Weights of a small GPT-style language model, trained from scratch on English Wikipedia: 14 layers, rotary positions.
Each number is 200 + 30 x the weight over its row's rms, rounded and kept within 0 to 999. Layers, rows and columns count from 0. The size before them is the row's rms in percent of the matrix's.

# v: layer 7 attention value, 128x128, rms 0.134, rows 43-63, columns 0-127
# o: layer 7 attention output (transposed), 128x128, rms 0.116, rows 43-63, columns 0-127
# q: layer 7 attention query, 128x128, rms 0.086, rows 64-69, columns 0-127
# k: layer 7 attention key, 128x128, rms 0.0846, rows 64-69, columns 0-127
v43,142,190,220,268,187,140,195,213,190,192,209,221,214,212,213,199,198,169,195,170,228,212,255,164,200,207,218,185,227,213,202,204,180,212,240,203,188,271,203,161,240,167,196,196,158,228,248,205,184,153,214,193,135,174,248,198,239,255,212,163,200,250,217,229,217,223,187,188,200,205,161,235,208,228,159,214,225,178,190,189,264,282,204,213,210,283,163,190,233,214,172,213,216,186,195,176,165,199,141,197,194,198,254,160,203,225,233,209,223,177,159,192,229,259,167,271,217,198,225,185,200,204,208,183,158,214,167,212,188
o43,130,186,194,237,157,195,195,209,231,199,233,220,192,208,200,206,182,170,190,165,220,166,271,233,162,189,205,192,218,223,194,194,222,149,228,222,204,267,157,160,222,146,160,178,161,206,219,180,199,229,208,188,131,198,272,184,214,228,190,234,214,249,226,182,215,185,207,198,206,205,183,216,198,229,129,193,249,195,200,192,242,240,188,210,167,260,212,188,242,178,215,200,217,220,205,188,194,207,115,238,192,230,222,190,206,269,228,197,214,207,156,214,228,245,156,296,200,215,228,180,180,196,183,214,152,173,197,204,202
v44,139,185,191,156,227,188,230,166,205,203,184,216,263,219,138,228,240,207,202,180,206,197,240,237,175,169,133,173,199,178,224,218,189,202,180,211,197,220,172,188,216,235,237,257,213,181,141,189,167,220,190,177,226,181,203,218,204,200,212,124,186,283,208,174,195,156,171,269,223,235,170,201,182,220,163,215,195,150,215,239,233,240,174,186,207,209,239,159,205,235,180,137,209,191,167,234,227,184,222,193,188,157,189,195,173,164,211,143,199,165,220,187,225,217,251,235,153,203,224,175,146,185,210,164,179,184,241,186,196
o44,129,180,219,183,218,200,230,178,211,223,196,213,244,194,166,234,213,191,205,201,168,164,221,190,230,212,163,153,176,197,234,172,141,211,186,204,189,210,163,200,191,210,200,239,215,173,194,235,146,241,185,206,243,180,220,180,253,210,281,113,193,251,215,178,230,141,237,251,228,268,228,178,208,196,179,222,206,182,183,210,233,231,212,186,249,239,248,174,201,208,161,190,209,198,206,198,263,192,201,167,205,188,200,187,158,191,157,114,169,184,201,242,194,232,240,242,199,190,216,186,186,176,244,167,193,164,229,224,187
v45,142,207,218,194,233,206,232,183,209,243,150,254,205,198,218,245,205,157,201,185,247,246,192,210,231,233,172,243,241,209,170,185,191,177,229,205,185,218,215,244,176,130,211,223,222,246,205,149,203,198,204,195,187,214,269,202,206,206,216,188,192,199,207,215,211,169,257,172,211,217,192,233,248,248,206,217,201,202,209,157,217,232,181,188,236,217,217,230,148,164,198,199,159,166,190,196,193,202,210,143,148,157,240,260,192,188,210,218,176,262,187,171,187,165,216,230,148,246,216,179,207,258,181,248,251,153,243,176,233
o45,131,194,252,210,217,198,246,154,199,233,202,215,212,208,216,200,156,161,243,197,230,180,161,200,208,253,180,240,231,214,205,190,175,156,247,183,195,213,199,239,181,144,223,183,176,246,205,180,211,197,183,162,189,242,237,198,225,216,177,207,263,182,231,219,163,181,244,220,205,210,216,222,239,261,220,219,185,226,216,209,179,234,202,199,221,174,219,200,176,212,203,196,142,176,218,241,210,206,227,115,182,167,240,261,195,226,158,223,182,188,187,196,193,167,202,261,145,275,218,163,178,249,217,191,262,182,200,194,245
v46,154,143,226,165,200,200,186,212,182,159,209,244,234,218,216,136,193,161,223,141,225,267,222,223,182,187,219,192,219,193,216,210,223,177,200,204,189,218,164,172,197,217,256,183,167,192,176,162,174,212,241,188,151,203,139,186,204,210,175,155,179,213,158,186,220,200,257,202,203,233,202,149,199,207,162,141,195,174,166,166,154,198,172,249,144,259,228,175,261,189,197,220,200,230,176,209,210,255,233,190,174,185,202,184,180,172,209,205,244,176,183,277,209,180,154,176,226,200,226,242,186,209,205,240,246,223,180,183,206
o46,139,176,202,172,215,200,155,164,212,178,211,264,243,195,218,157,174,169,212,145,220,249,235,204,162,193,185,191,219,148,182,208,209,183,188,211,169,267,152,173,173,235,237,226,157,200,180,227,210,175,232,219,165,225,128,226,216,177,151,189,192,202,161,255,210,171,217,216,205,236,210,134,182,213,178,130,202,175,188,221,165,195,208,201,149,259,239,163,200,217,203,214,215,170,208,186,222,261,210,183,202,209,184,183,156,142,204,214,225,208,171,247,224,193,176,144,189,218,212,211,201,204,202,276,220,189,204,169,207
v47,152,171,235,239,220,251,258,164,197,246,201,235,172,169,207,180,181,228,220,158,180,191,184,174,184,190,152,168,203,220,187,180,189,198,178,160,166,225,179,157,225,215,233,240,203,222,231,184,209,230,206,193,152,196,215,224,198,168,182,198,274,169,144,236,232,200,202,205,193,178,256,167,198,143,202,202,137,183,222,234,222,176,143,189,202,162,248,187,259,203,177,210,201,200,210,214,206,171,159,204,161,173,200,186,220,190,195,214,197,175,194,223,218,218,248,256,231,202,152,209,216,191,135,168,242,211,236,285,166
o47,137,174,226,252,225,220,214,180,183,219,212,218,216,171,200,186,198,232,211,180,183,197,229,195,219,211,164,183,209,222,203,166,204,227,161,177,152,263,192,188,221,205,215,247,191,257,219,182,226,209,195,215,212,189,230,193,201,183,194,201,306,175,116,241,239,203,173,190,236,195,248,184,179,194,206,186,109,185,195,255,216,194,143,224,194,138,237,239,231,168,187,190,215,210,208,177,196,149,167,219,209,209,205,167,234,200,199,200,181,147,176,182,198,202,225,203,231,183,98,199,193,206,170,211,236,190,199,242,160
v48,142,158,160,195,208,196,234,192,192,206,138,152,237,207,195,182,265,201,210,237,180,204,174,183,211,241,211,193,175,203,178,198,150,170,135,224,174,217,174,195,169,212,228,199,187,254,207,205,150,201,193,209,194,230,192,197,212,168,241,153,199,208,208,184,192,231,188,247,143,274,195,200,190,172,221,221,179,280,275,185,182,252,199,163,193,223,191,210,190,197,210,155,221,245,219,256,232,221,188,183,189,198,184,214,254,242,163,206,169,211,172,177,185,207,199,180,213,230,159,131,255,223,176,255,179,203,166,197,186
o48,129,161,194,181,174,206,207,186,152,190,165,158,219,199,192,162,197,254,202,239,197,234,193,246,192,175,237,181,208,236,184,203,206,180,151,214,182,198,165,201,196,232,202,214,237,242,198,228,118,233,181,209,253,255,207,226,195,188,199,195,192,208,206,184,199,213,187,209,137,258,202,235,176,174,208,269,181,243,264,197,225,234,219,208,177,246,223,209,171,241,195,183,184,240,230,221,231,199,224,221,150,183,203,193,239,217,146,197,157,225,172,227,171,185,173,197,210,229,177,145,253,259,147,269,193,190,202,209,166
v49,135,215,221,192,180,224,216,228,207,200,259,221,213,178,200,124,208,238,219,189,202,186,206,191,224,209,197,190,212,223,261,146,212,191,192,205,142,247,229,172,209,196,199,211,206,195,167,244,249,126,189,224,190,172,182,212,224,192,217,141,195,231,244,105,168,211,221,175,193,229,158,196,160,171,202,171,197,196,176,202,178,231,207,142,225,186,228,201,162,210,144,256,175,201,214,221,239,222,153,226,144,253,251,251,215,188,270,172,219,203,244,181,187,204,228,191,189,177,181,207,167,215,225,208,192,167,218,195,198
o49,124,231,190,184,171,217,210,210,195,236,238,219,215,202,176,127,185,214,201,224,166,182,186,143,215,223,199,147,209,199,205,195,211,223,200,186,163,227,225,197,187,202,176,219,214,181,176,235,239,173,220,160,234,182,206,219,211,187,195,152,215,166,239,153,148,222,199,209,167,190,169,227,128,152,186,210,170,195,225,191,160,229,167,158,208,192,194,174,223,198,138,228,239,186,215,202,212,249,192,216,217,203,203,232,157,240,321,160,205,176,193,185,160,208,172,230,188,196,199,209,147,212,231,243,198,113,166,177,179
v50,144,244,168,238,259,169,222,212,224,184,166,194,213,174,195,221,165,183,176,192,177,154,224,178,158,220,212,235,181,198,221,192,202,218,189,204,259,259,227,195,190,157,199,222,201,195,179,215,172,244,166,191,146,186,144,180,149,229,185,223,220,192,213,185,235,139,228,174,181,196,206,169,222,220,151,214,239,189,204,191,229,266,194,209,197,201,204,172,194,182,148,211,211,220,219,267,206,196,211,207,192,227,218,193,184,246,203,256,126,215,199,232,212,234,224,143,205,236,177,164,183,250,173,165,248,183,214,240,280
o50,134,272,195,283,238,168,188,197,244,203,165,177,221,172,208,169,157,201,212,199,232,199,231,176,185,229,227,228,152,219,205,228,198,207,178,215,213,218,218,157,164,189,228,215,207,202,199,199,162,219,169,248,197,172,157,233,152,229,166,209,233,208,258,204,241,177,217,209,143,212,172,212,188,237,214,229,260,213,164,229,218,261,170,218,226,165,217,139,192,158,172,241,224,172,162,257,209,193,205,215,162,243,217,181,153,221,198,242,170,186,215,189,218,214,234,157,221,228,184,156,182,250,185,185,224,206,235,215,234
v51,143,206,218,188,212,183,229,218,161,237,209,241,198,201,221,164,179,206,222,233,202,140,210,200,217,217,175,192,196,145,202,219,241,191,192,223,195,181,217,138,234,239,170,227,200,224,221,167,190,219,223,187,208,159,185,199,118,236,192,166,147,185,181,261,160,188,155,143,229,163,225,186,206,183,164,174,198,237,197,194,179,218,162,151,209,220,236,230,231,220,213,210,185,268,176,210,160,192,253,208,201,177,195,230,235,137,185,175,218,225,193,213,226,168,195,190,267,183,169,223,221,199,239,232,106,153,191,203,190
o51,131,230,215,197,178,173,195,202,151,224,198,229,224,194,169,187,169,222,232,202,232,153,156,213,205,183,152,223,168,200,174,194,255,210,164,186,194,188,195,172,246,216,251,203,165,233,180,203,226,223,207,141,220,161,220,242,144,212,224,191,152,206,160,234,192,174,183,125,209,178,235,239,232,185,139,149,203,255,198,209,172,235,228,203,195,222,266,228,231,211,214,201,188,214,218,203,151,205,260,188,192,254,194,194,221,177,215,213,195,201,179,229,231,164,221,183,239,216,193,172,190,186,225,160,108,144,183,193,221
v52,149,187,174,196,228,188,211,208,212,206,193,241,158,209,222,113,136,186,188,231,196,215,221,237,217,177,150,235,164,220,225,197,192,140,210,225,138,173,218,228,235,220,219,206,217,170,206,181,220,205,178,172,138,189,224,217,200,192,181,244,173,199,200,191,237,228,172,237,203,159,163,151,231,231,161,216,175,164,226,138,165,172,237,186,195,180,203,222,225,216,165,203,217,191,213,185,207,169,263,195,202,195,190,235,246,205,173,247,204,133,172,154,218,193,156,211,136,197,233,167,213,240,223,215,176,201,133,227,230
o52,134,222,146,195,244,194,174,183,206,209,198,218,192,189,226,160,176,181,204,222,192,228,241,253,215,179,147,178,196,202,251,175,175,178,218,222,160,197,232,208,204,209,204,216,200,195,179,168,220,227,172,212,150,175,232,221,216,218,202,192,156,196,205,207,264,254,154,246,196,176,192,221,215,257,178,221,162,202,199,118,159,215,226,162,204,184,208,227,220,205,170,219,245,185,221,136,193,188,277,217,142,217,212,224,219,178,178,290,181,180,164,187,180,229,214,186,151,173,231,185,216,243,260,228,191,177,165,180,174
v53,139,209,187,180,172,186,161,153,230,200,143,196,261,226,163,155,185,207,204,190,199,183,165,211,196,165,171,168,167,181,217,222,222,178,160,178,212,141,213,172,236,213,197,196,204,189,195,216,247,209,244,175,208,237,196,240,183,192,213,181,229,185,169,156,200,212,206,250,251,205,181,197,204,213,220,227,187,179,242,182,255,232,163,206,205,179,164,241,177,168,167,161,192,186,227,167,185,220,231,242,161,194,213,224,232,197,282,237,233,226,195,199,169,219,178,186,205,240,168,232,230,168,231,103,239,184,161,173,129
o53,129,184,162,210,187,188,168,186,228,177,129,199,236,219,201,171,177,211,224,240,165,212,165,208,225,239,180,195,163,186,182,256,236,169,200,186,188,150,181,193,226,193,178,185,208,204,188,230,199,198,231,160,187,191,207,212,229,170,213,135,190,210,181,192,229,172,253,187,235,233,146,193,203,255,237,225,202,187,244,221,250,229,172,186,167,194,197,249,172,171,189,170,202,188,283,183,211,183,168,162,184,218,224,229,228,207,238,189,250,159,196,169,199,193,190,142,196,219,174,239,212,170,236,145,233,185,228,203,97
v54,150,191,136,146,196,174,212,220,214,223,252,248,218,209,225,205,200,233,230,233,187,171,138,175,178,176,197,210,197,197,225,204,235,228,203,243,166,180,194,302,186,181,173,200,183,151,149,216,135,148,195,213,155,153,240,160,244,209,208,165,246,185,180,179,234,218,162,205,192,228,249,181,180,141,204,212,163,240,179,198,218,210,181,247,192,225,202,191,207,162,182,191,214,244,164,179,175,156,210,208,209,201,214,211,213,180,252,211,211,181,212,208,211,219,158,180,200,230,178,224,220,227,179,164,143,208,262,200,217
o54,135,202,154,125,217,154,205,227,181,246,257,213,245,179,239,160,179,216,169,167,148,229,186,205,191,228,220,156,194,166,203,219,236,205,234,272,189,161,210,272,202,173,197,203,165,171,170,196,157,222,195,187,187,129,265,191,230,219,184,209,251,224,189,214,215,215,210,211,167,203,228,180,206,181,199,179,173,232,237,216,204,236,179,237,249,256,190,196,180,237,208,192,260,229,153,193,201,156,166,180,210,200,179,226,220,166,216,205,206,192,223,164,223,193,175,158,229,218,163,214,220,246,187,153,178,193,218,193,243
v55,141,182,219,224,196,185,242,169,226,222,196,199,188,208,154,205,246,249,185,192,206,202,149,236,232,214,230,223,186,222,185,240,225,208,241,276,263,206,214,168,216,204,185,181,205,193,218,194,187,227,235,315,217,196,185,198,222,149,165,221,204,203,159,242,263,191,179,225,126,188,179,219,229,181,172,130,183,171,169,209,155,239,192,195,202,194,168,156,209,250,204,155,216,232,208,206,210,221,146,174,195,179,192,188,204,171,196,211,187,206,216,198,231,257,168,202,174,145,236,223,213,220,251,205,224,192,205,224,188
o55,127,195,245,228,192,189,244,212,224,229,195,171,159,190,169,206,241,244,213,237,188,211,193,255,213,214,256,225,192,239,182,213,179,187,253,269,236,235,185,130,186,184,221,233,224,232,190,214,203,240,224,270,166,220,177,212,210,170,204,224,207,218,161,227,235,225,196,172,140,174,219,221,220,155,202,157,187,162,215,215,156,224,241,168,210,190,187,159,213,273,160,178,200,261,206,154,215,196,132,142,186,186,186,198,206,155,201,193,237,182,219,209,201,226,157,198,215,181,225,198,179,202,251,187,219,175,192,231,212
v56,144,251,152,223,157,171,204,238,133,124,209,124,184,209,195,166,189,148,216,198,203,223,231,160,201,216,198,196,235,180,199,165,171,189,193,203,217,204,249,166,252,201,233,244,205,239,188,196,268,189,235,226,224,200,193,187,214,163,195,183,173,132,206,176,219,167,202,209,206,203,213,213,233,178,258,239,197,159,190,196,218,158,153,211,227,221,197,197,183,238,220,153,215,189,214,167,248,167,213,224,200,215,207,236,270,210,181,213,171,182,191,210,210,201,212,219,183,192,256,243,212,212,191,167,212,124,245,240,214
o56,134,248,195,223,184,147,238,234,166,148,207,134,237,217,196,187,178,110,203,206,192,203,151,158,146,228,221,195,196,185,199,163,205,185,185,188,206,215,192,186,229,198,252,190,218,248,204,182,248,196,206,227,192,185,174,218,250,214,173,225,149,214,229,184,177,212,175,176,226,202,187,186,238,195,209,236,178,175,182,224,177,143,149,198,175,180,194,209,208,226,206,196,223,174,206,121,264,167,216,222,175,232,194,244,247,215,178,168,216,192,224,203,161,203,218,237,198,226,217,215,232,188,179,181,214,93,241,220,205
v57,148,217,298,184,239,162,197,146,215,147,160,183,211,219,171,194,202,252,229,189,181,249,200,227,205,184,208,225,249,208,228,228,213,226,237,233,172,168,183,256,201,259,158,191,185,228,209,201,168,172,196,167,187,205,223,165,205,200,220,174,258,195,212,205,252,189,181,242,184,158,229,200,261,165,225,207,200,262,228,207,160,228,198,176,185,216,236,204,160,205,211,219,207,219,238,200,259,211,189,202,192,231,214,188,260,223,163,223,142,221,228,215,212,196,196,215,185,276,206,198,205,207,249,245,188,166,210,187,169
o57,132,211,260,201,248,160,191,178,232,166,160,202,203,185,200,211,227,187,163,225,225,199,207,188,232,190,221,230,225,206,223,165,171,204,223,214,205,190,183,238,210,218,169,184,215,179,216,230,164,171,214,166,173,163,183,189,219,187,208,207,256,214,215,213,248,182,181,192,163,173,254,225,232,138,258,195,203,287,226,222,168,224,157,128,191,253,195,207,188,219,203,186,168,209,239,169,227,179,233,190,223,249,187,230,223,235,172,185,147,242,241,168,208,216,126,206,182,246,157,217,169,214,206,267,156,183,213,182,200
v58,141,213,185,202,172,162,229,263,148,207,211,195,168,146,199,217,239,252,192,175,211,203,196,221,213,238,196,183,212,159,184,202,264,150,168,196,192,227,228,177,251,199,156,165,226,165,167,182,211,187,249,180,251,184,242,231,209,180,273,251,200,218,204,206,226,166,184,184,175,225,163,190,221,180,201,206,176,227,194,173,132,204,176,213,213,188,260,195,199,217,160,168,198,186,145,233,190,174,245,214,220,280,223,209,187,237,206,251,192,148,187,214,238,218,244,215,253,235,219,197,189,181,233,188,208,171,164,192,180
o58,129,182,187,198,198,169,190,258,211,207,236,147,191,140,218,228,219,240,205,217,249,202,215,241,229,226,201,181,191,150,184,193,239,130,202,176,181,254,218,163,222,210,212,188,218,174,179,167,238,190,246,168,249,201,248,242,180,204,251,243,177,219,224,164,226,177,193,195,186,236,205,204,217,187,282,240,184,234,195,188,138,152,208,204,194,227,235,196,234,205,135,169,225,194,136,220,182,169,234,171,197,220,209,159,152,199,227,187,197,202,206,170,250,208,203,230,248,227,219,224,191,204,214,209,258,164,190,195,177
v59,139,168,221,175,190,208,220,266,217,225,178,223,252,172,241,120,216,191,203,189,210,216,214,189,203,185,209,145,168,160,202,271,167,254,187,235,193,181,217,197,168,168,197,192,228,190,154,187,208,201,213,193,211,177,236,185,178,186,196,202,192,195,182,240,178,233,187,185,178,256,231,190,240,169,200,186,275,251,203,195,264,194,243,128,193,194,205,188,216,245,185,196,199,198,226,145,187,158,220,192,208,244,195,174,247,162,219,225,176,202,218,157,199,207,250,224,191,146,168,210,198,186,254,202,248,204,269,202,228
o59,129,164,236,162,159,212,249,246,252,188,198,239,248,203,170,168,180,171,208,179,234,151,203,197,159,178,231,186,176,204,203,227,163,225,220,200,188,179,247,179,193,183,206,185,203,178,201,178,190,183,205,162,245,179,259,201,179,168,186,182,195,225,200,219,157,276,187,196,141,253,229,171,190,225,204,174,213,234,193,165,270,219,199,136,173,198,214,220,244,262,223,214,190,189,221,193,192,150,217,197,205,253,199,200,221,153,194,253,195,210,257,201,234,172,237,211,188,133,164,216,176,176,197,202,255,177,204,240,183
v60,152,225,187,174,233,191,206,162,183,212,133,190,202,166,205,179,170,158,219,223,195,183,222,223,204,197,191,192,154,190,266,216,202,224,183,182,178,261,235,211,178,218,194,196,203,241,242,217,257,185,211,193,254,238,180,193,175,216,178,187,230,285,224,247,222,166,228,195,149,190,168,250,184,150,181,282,147,199,164,189,148,230,187,243,169,180,215,186,174,218,243,188,205,189,234,163,192,149,183,193,232,181,188,251,233,212,252,201,203,194,176,212,163,218,165,188,180,173,188,220,160,170,221,201,197,250,223,229,165
o60,135,219,194,212,208,195,190,160,189,177,189,213,187,164,192,161,225,182,213,216,161,201,223,233,225,187,180,198,190,194,258,233,171,218,201,252,243,214,192,246,190,203,225,182,263,254,219,187,257,163,207,182,265,212,188,211,149,203,187,196,223,268,257,239,195,178,273,196,127,182,177,211,231,176,180,224,198,214,164,213,185,176,240,218,131,199,224,207,222,199,228,189,206,194,202,193,212,137,190,184,193,132,163,234,224,235,242,211,209,208,153,211,187,243,193,201,175,196,198,251,159,141,208,211,181,221,234,238,156
v61,129,170,202,178,197,231,222,216,173,242,182,199,214,242,216,177,146,164,210,236,194,218,172,208,237,217,165,227,236,197,233,166,153,177,227,259,223,227,185,204,181,171,197,221,155,144,204,197,196,220,169,225,181,235,158,219,183,189,169,188,183,212,150,221,224,178,216,187,224,225,196,186,252,234,226,234,145,246,208,166,256,230,214,260,243,262,247,220,218,256,179,177,251,163,182,185,210,199,191,227,166,233,134,215,190,211,241,202,240,212,237,209,173,231,192,186,170,198,192,193,188,157,250,239,168,191,180,155,166
o61,122,173,185,209,208,184,223,213,191,199,202,172,213,287,223,147,180,164,189,191,196,153,194,229,241,157,169,212,211,201,252,208,193,219,234,209,238,207,216,161,226,201,175,245,188,181,227,213,161,214,214,206,182,293,178,205,208,169,142,203,199,148,204,204,209,187,227,206,201,164,247,203,265,222,242,255,169,207,182,186,263,217,221,219,185,235,314,200,221,210,213,159,239,177,176,185,180,245,194,218,191,178,190,191,206,180,271,221,201,227,242,181,196,196,187,178,174,198,199,208,234,178,251,205,190,161,217,186,208
v62,147,197,273,242,187,219,239,230,174,217,229,238,209,204,230,214,187,212,167,189,181,152,237,195,235,201,214,164,218,248,245,265,185,219,174,141,198,221,201,160,203,207,180,147,188,146,235,246,194,162,248,163,181,208,250,210,214,196,246,214,182,205,157,174,194,225,213,220,188,215,201,167,225,213,239,199,202,209,176,199,215,140,215,202,233,196,199,157,181,269,229,178,212,230,163,242,178,176,235,190,249,217,152,221,233,222,210,234,130,234,200,193,197,203,156,189,208,214,205,207,192,250,149,184,194,194,231,168,259
o62,131,237,216,244,181,172,217,231,192,248,223,229,213,217,268,177,190,221,189,188,198,214,252,191,226,236,204,213,212,243,222,269,177,220,198,124,188,198,215,171,221,205,193,159,187,201,218,196,204,173,197,190,207,180,250,176,175,189,195,174,159,247,140,186,171,230,212,198,234,248,197,184,222,204,233,204,213,164,160,159,206,176,216,149,202,173,199,168,185,233,191,189,226,234,182,231,183,165,199,196,265,220,141,167,234,191,177,206,136,194,130,169,201,232,145,164,208,237,217,219,189,242,164,213,176,161,263,179,234
v63,138,122,148,222,212,219,187,213,126,178,195,223,172,190,187,176,187,208,189,189,211,215,168,192,150,168,227,154,171,233,273,149,201,223,264,169,222,201,202,173,231,198,162,270,205,214,221,189,167,211,199,220,240,204,151,196,129,184,256,162,141,218,239,197,172,193,169,238,201,221,186,209,210,189,239,211,201,179,205,232,209,202,242,182,241,223,178,176,195,166,233,243,180,214,197,226,196,228,175,152,192,209,180,177,207,191,202,254,177,144,194,174,178,186,212,196,209,235,205,170,225,244,251,229,234,206,172,160,189
o63,127,195,176,193,161,196,158,216,113,213,230,196,168,209,230,208,202,169,206,175,229,187,205,140,166,199,221,147,147,233,202,216,210,204,256,226,189,213,142,161,187,173,178,238,168,228,213,227,210,204,219,243,218,189,124,153,166,187,211,198,169,198,236,195,174,225,199,195,176,198,175,183,224,173,238,196,180,216,187,208,224,196,238,128,249,250,215,220,226,136,226,249,222,206,230,247,230,212,206,176,198,201,170,167,234,216,167,234,215,142,220,188,198,175,202,233,202,240,201,178,186,230,225,226,189,219,166,197,120
q64,092,182,196,256,193,187,233,253,218,185,166,210,156,173,169,212,215,221,277,200,215,204,179,191,196,215,217,161,193,208,184,266,204,174,136,257,251,186,178,238,168,181,200,203,179,206,208,260,230,155,154,268,117,226,190,158,258,183,198,193,166,238,149,187,157,226,181,206,229,198,205,205,224,174,198,169,200,211,231,186,179,180,204,252,205,234,233,179,170,227,209,209,229,213,219,211,212,169,182,187,206,170,158,165,171,180,218,177,250,219,153,183,187,197,205,220,215,186,215,155,200,142,166,179,188,197,239,227,225
k64,093,214,199,239,240,237,220,171,188,187,199,198,224,178,263,189,202,186,157,218,201,225,146,144,197,206,181,201,196,228,218,130,179,221,230,207,197,203,261,185,218,218,204,163,231,166,207,158,193,240,252,158,250,173,209,224,180,220,182,230,249,207,245,195,208,189,211,181,203,241,152,186,193,197,174,208,181,218,140,198,230,238,188,185,142,183,161,226,150,156,201,201,210,170,177,149,182,189,256,284,232,228,174,192,220,258,187,182,210,244,225,176,193,217,254,209,161,188,175,179,209,221,178,214,179,221,212,146,232
q65,079,218,219,215,235,195,223,203,234,132,238,166,215,216,214,190,216,175,205,126,133,213,245,145,222,167,197,172,210,256,216,211,206,121,190,190,198,187,247,205,166,218,225,180,186,181,251,142,208,239,169,158,209,246,216,224,178,178,242,182,187,196,175,226,212,233,186,173,217,183,200,246,208,184,175,207,167,175,237,190,196,229,197,179,207,156,189,174,232,191,194,223,152,199,233,173,196,212,205,152,197,209,248,165,218,203,253,186,200,159,218,201,161,180,198,143,180,224,227,266,239,170,235,177,246,172,213,221,154
k65,088,197,226,167,172,223,104,185,195,217,158,208,194,185,176,205,228,160,180,181,198,218,160,219,155,221,240,168,169,199,161,176,189,176,248,200,168,204,140,196,249,178,181,191,213,204,175,250,160,182,244,143,159,177,202,195,189,196,158,168,198,161,157,170,206,188,221,206,217,216,196,176,172,207,205,197,188,223,135,170,207,216,229,185,214,160,150,148,183,203,210,260,201,206,207,172,209,167,232,174,190,228,197,228,215,193,157,227,145,222,196,194,211,204,173,252,236,256,270,185,228,175,176,264,203,246,185,225,189
q66,080,129,193,214,180,185,184,222,189,177,170,187,198,165,232,177,171,240,170,220,214,191,138,223,189,224,270,180,188,170,151,218,197,209,174,214,237,177,167,227,176,160,164,276,204,238,132,222,231,182,171,210,168,235,174,238,205,207,212,186,199,213,211,252,185,175,276,180,164,235,207,224,183,226,244,170,175,198,179,196,204,211,214,178,238,241,202,235,200,251,176,183,246,184,179,165,176,193,197,235,228,173,162,244,210,155,170,158,241,202,205,180,158,197,165,215,170,186,220,179,239,155,141,182,186,215,182,202,170
k66,099,241,232,236,218,187,240,199,192,230,205,242,176,239,199,239,196,267,179,166,220,201,237,150,186,189,220,219,178,147,257,247,209,218,162,244,155,158,264,178,239,223,167,202,227,210,156,234,205,226,167,196,204,205,195,182,206,198,233,151,155,149,210,207,205,209,224,216,185,217,196,243,169,163,199,220,215,212,214,184,198,215,192,181,191,171,256,194,240,146,207,211,220,205,167,171,252,249,209,254,256,134,193,225,217,203,186,201,190,198,195,198,165,222,192,231,258,148,176,197,157,195,162,203,215,179,156,169,230
q67,073,225,233,209,161,204,203,176,211,213,176,170,169,223,198,215,202,172,204,247,190,205,136,204,154,234,144,164,166,156,191,185,186,256,144,195,198,182,208,182,233,182,178,210,243,202,215,166,183,172,190,178,143,172,185,179,210,208,223,204,211,214,238,264,195,161,206,188,216,184,200,112,204,227,214,167,196,163,178,185,143,215,226,182,195,243,245,178,191,215,236,155,202,204,226,188,214,133,188,183,205,232,162,200,205,239,236,133,222,225,185,263,195,173,250,263,188,170,206,189,246,241,183,215,215,247,179,182,198
k67,083,190,159,182,238,245,256,152,208,178,252,167,199,222,259,184,195,182,210,178,204,216,180,183,231,142,191,230,150,263,167,200,198,215,197,234,188,216,181,192,165,205,228,249,163,168,167,230,231,249,194,217,242,212,266,212,202,191,216,181,196,227,140,155,243,175,188,230,167,240,193,229,216,271,194,279,226,205,182,209,237,207,185,206,193,180,180,192,234,224,168,182,204,170,208,156,210,213,160,223,201,196,235,203,198,231,215,200,189,151,249,174,140,203,147,196,220,222,192,177,216,216,208,196,186,156,220,150,184
q68,079,174,175,220,156,179,179,185,224,196,188,213,147,155,107,192,168,229,260,184,241,184,192,196,214,204,194,189,211,234,174,234,204,256,183,191,218,266,216,196,210,123,218,171,189,238,190,244,179,227,226,222,207,237,156,206,199,219,185,159,143,235,219,250,210,170,225,204,235,240,227,204,202,179,219,167,215,200,243,212,235,202,247,200,203,181,215,235,174,199,259,178,192,154,235,167,167,185,203,251,189,167,186,202,223,236,144,262,186,198,216,233,196,193,169,182,190,211,213,159,233,169,183,162,180,192,167,239,173
k68,110,227,186,169,209,186,271,193,159,228,261,201,194,154,220,181,174,192,160,206,275,220,183,173,153,227,204,223,189,170,254,204,211,247,201,218,217,147,187,265,176,206,209,216,201,135,181,202,137,244,169,206,225,231,177,209,232,192,268,193,244,204,187,233,222,221,246,241,213,234,241,222,177,195,189,239,168,174,235,213,219,229,167,201,225,178,213,237,219,182,208,199,223,191,155,233,214,231,117,204,177,184,193,162,177,219,224,176,225,198,195,194,152,230,159,157,207,160,181,197,215,232,190,184,180,160,206,205,204
q69,080,163,197,249,195,200,223,201,219,183,163,221,199,173,172,219,203,190,204,233,173,190,210,211,190,223,173,221,165,232,165,194,240,189,206,194,206,241,201,225,155,182,142,246,233,186,189,249,130,224,179,210,197,239,187,175,245,203,200,154,189,212,185,165,193,179,256,209,190,247,191,229,196,188,211,243,243,237,207,218,208,201,140,230,190,203,247,222,180,226,198,171,222,198,156,231,217,237,169,215,235,167,231,126,181,163,234,209,126,189,195,246,158,201,191,175,274,142,254,182,193,251,207,216,251,226,211,189,181
k69,094,186,204,178,207,215,205,220,181,177,221,205,197,238,226,163,182,220,224,185,224,175,155,152,167,175,199,211,213,220,165,170,174,228,217,184,180,158,276,167,231,212,205,245,186,171,217,197,190,219,189,219,228,192,197,179,209,211,202,182,185,204,217,193,168,198,116,219,145,195,218,224,217,128,228,183,202,165,200,200,205,173,259,219,172,198,141,220,163,204,217,198,202,178,194,235,206,224,198,197,211,222,202,208,275,182,210,145,243,247,274,149,168,187,178,213,133,192,128,162,222,201,141,228,171,254,166,201,202